Each number is 128 + 24 x the weight over the matrix's rms, rounded and kept within 0 to 255. Layers, rows and columns count from 0. Numbers have three digits each.

# layer 14 MLP up, 512x160, rms 0.0871, rows 507-511, columns 0-79
160134117113128182108137098117108152151122109154128136150130158115133133128101147125095143114096118174098077171128129094154148118108151123141137141120120135110121115127152130140079106124140120141126136137158133090082143125099152122156130148
118158099144149142104150125081106158149171143129163169133120171167108112170144077157163108108117084128137119152091125127108162110151102100092151134114157081140101132121118117141141153149181102152134096122170126124101143168092085164111140092
129149134161145144156141107105113136123126135122133132149115185147120119112086122091118122127149119143118132144176107156143129120134152142145110145104130091108121121115140158139111114115101154143146154131106159084120110118135146121148147139
122134135105173156115113126108150127109142098148167142143105152082077124169075103139142075136104133099130168161076130147148158125145131148148089112132112163154120102163098150139136120095158144146147125124151111168113158141171153154163094129
205160106092191175141131100108139116123145130158144129146124112125087088133112110118119096108122133107127124120179111089146111086120156132127131134157185143100159110146145123169116127106146148152182113154169169108121123198155136186126151119
# layer 14 MLP down (transposed), 512x160, rms 0.0804, rows 507-511, columns 0-79
145115138131103137122131171146118126151120121113129117141091168132129106141157127108080128124128098163153128188115113134176164136125171124116161121140109152127109146117136132148172136134134144142137140157125120150118128110141136099149111143
125116118123122105121119169131154107140122113130148111158161132101081125088128094129127127092168102135157108181107142129138190113072125085161113123158109105171141128143114102147121138080118060144107143106136168132171099154179146179127124179
105075111139112131172124130142103133130094139123115150117131116121128122125137118117136111119128123115160117105143106149108103102074152113134167143163127129153105114088102108134103114163118110134061114123159146166159116138146143104104129147
103130120124137120132123113158087116167085158122119098097165098136160128117143076124138151107117118107097156113148101112110164112124135131117094116137109113102099129122174105108109112175097155145126093105117138152123119116081159165089166119
130127135154183119139129162107092115109133152130136116163114126159140139111155110084106140130138095082192120168125102074146061177095131131141093131142148133119136124178138102169119127148132143090135158170160135165186137122167137108119118162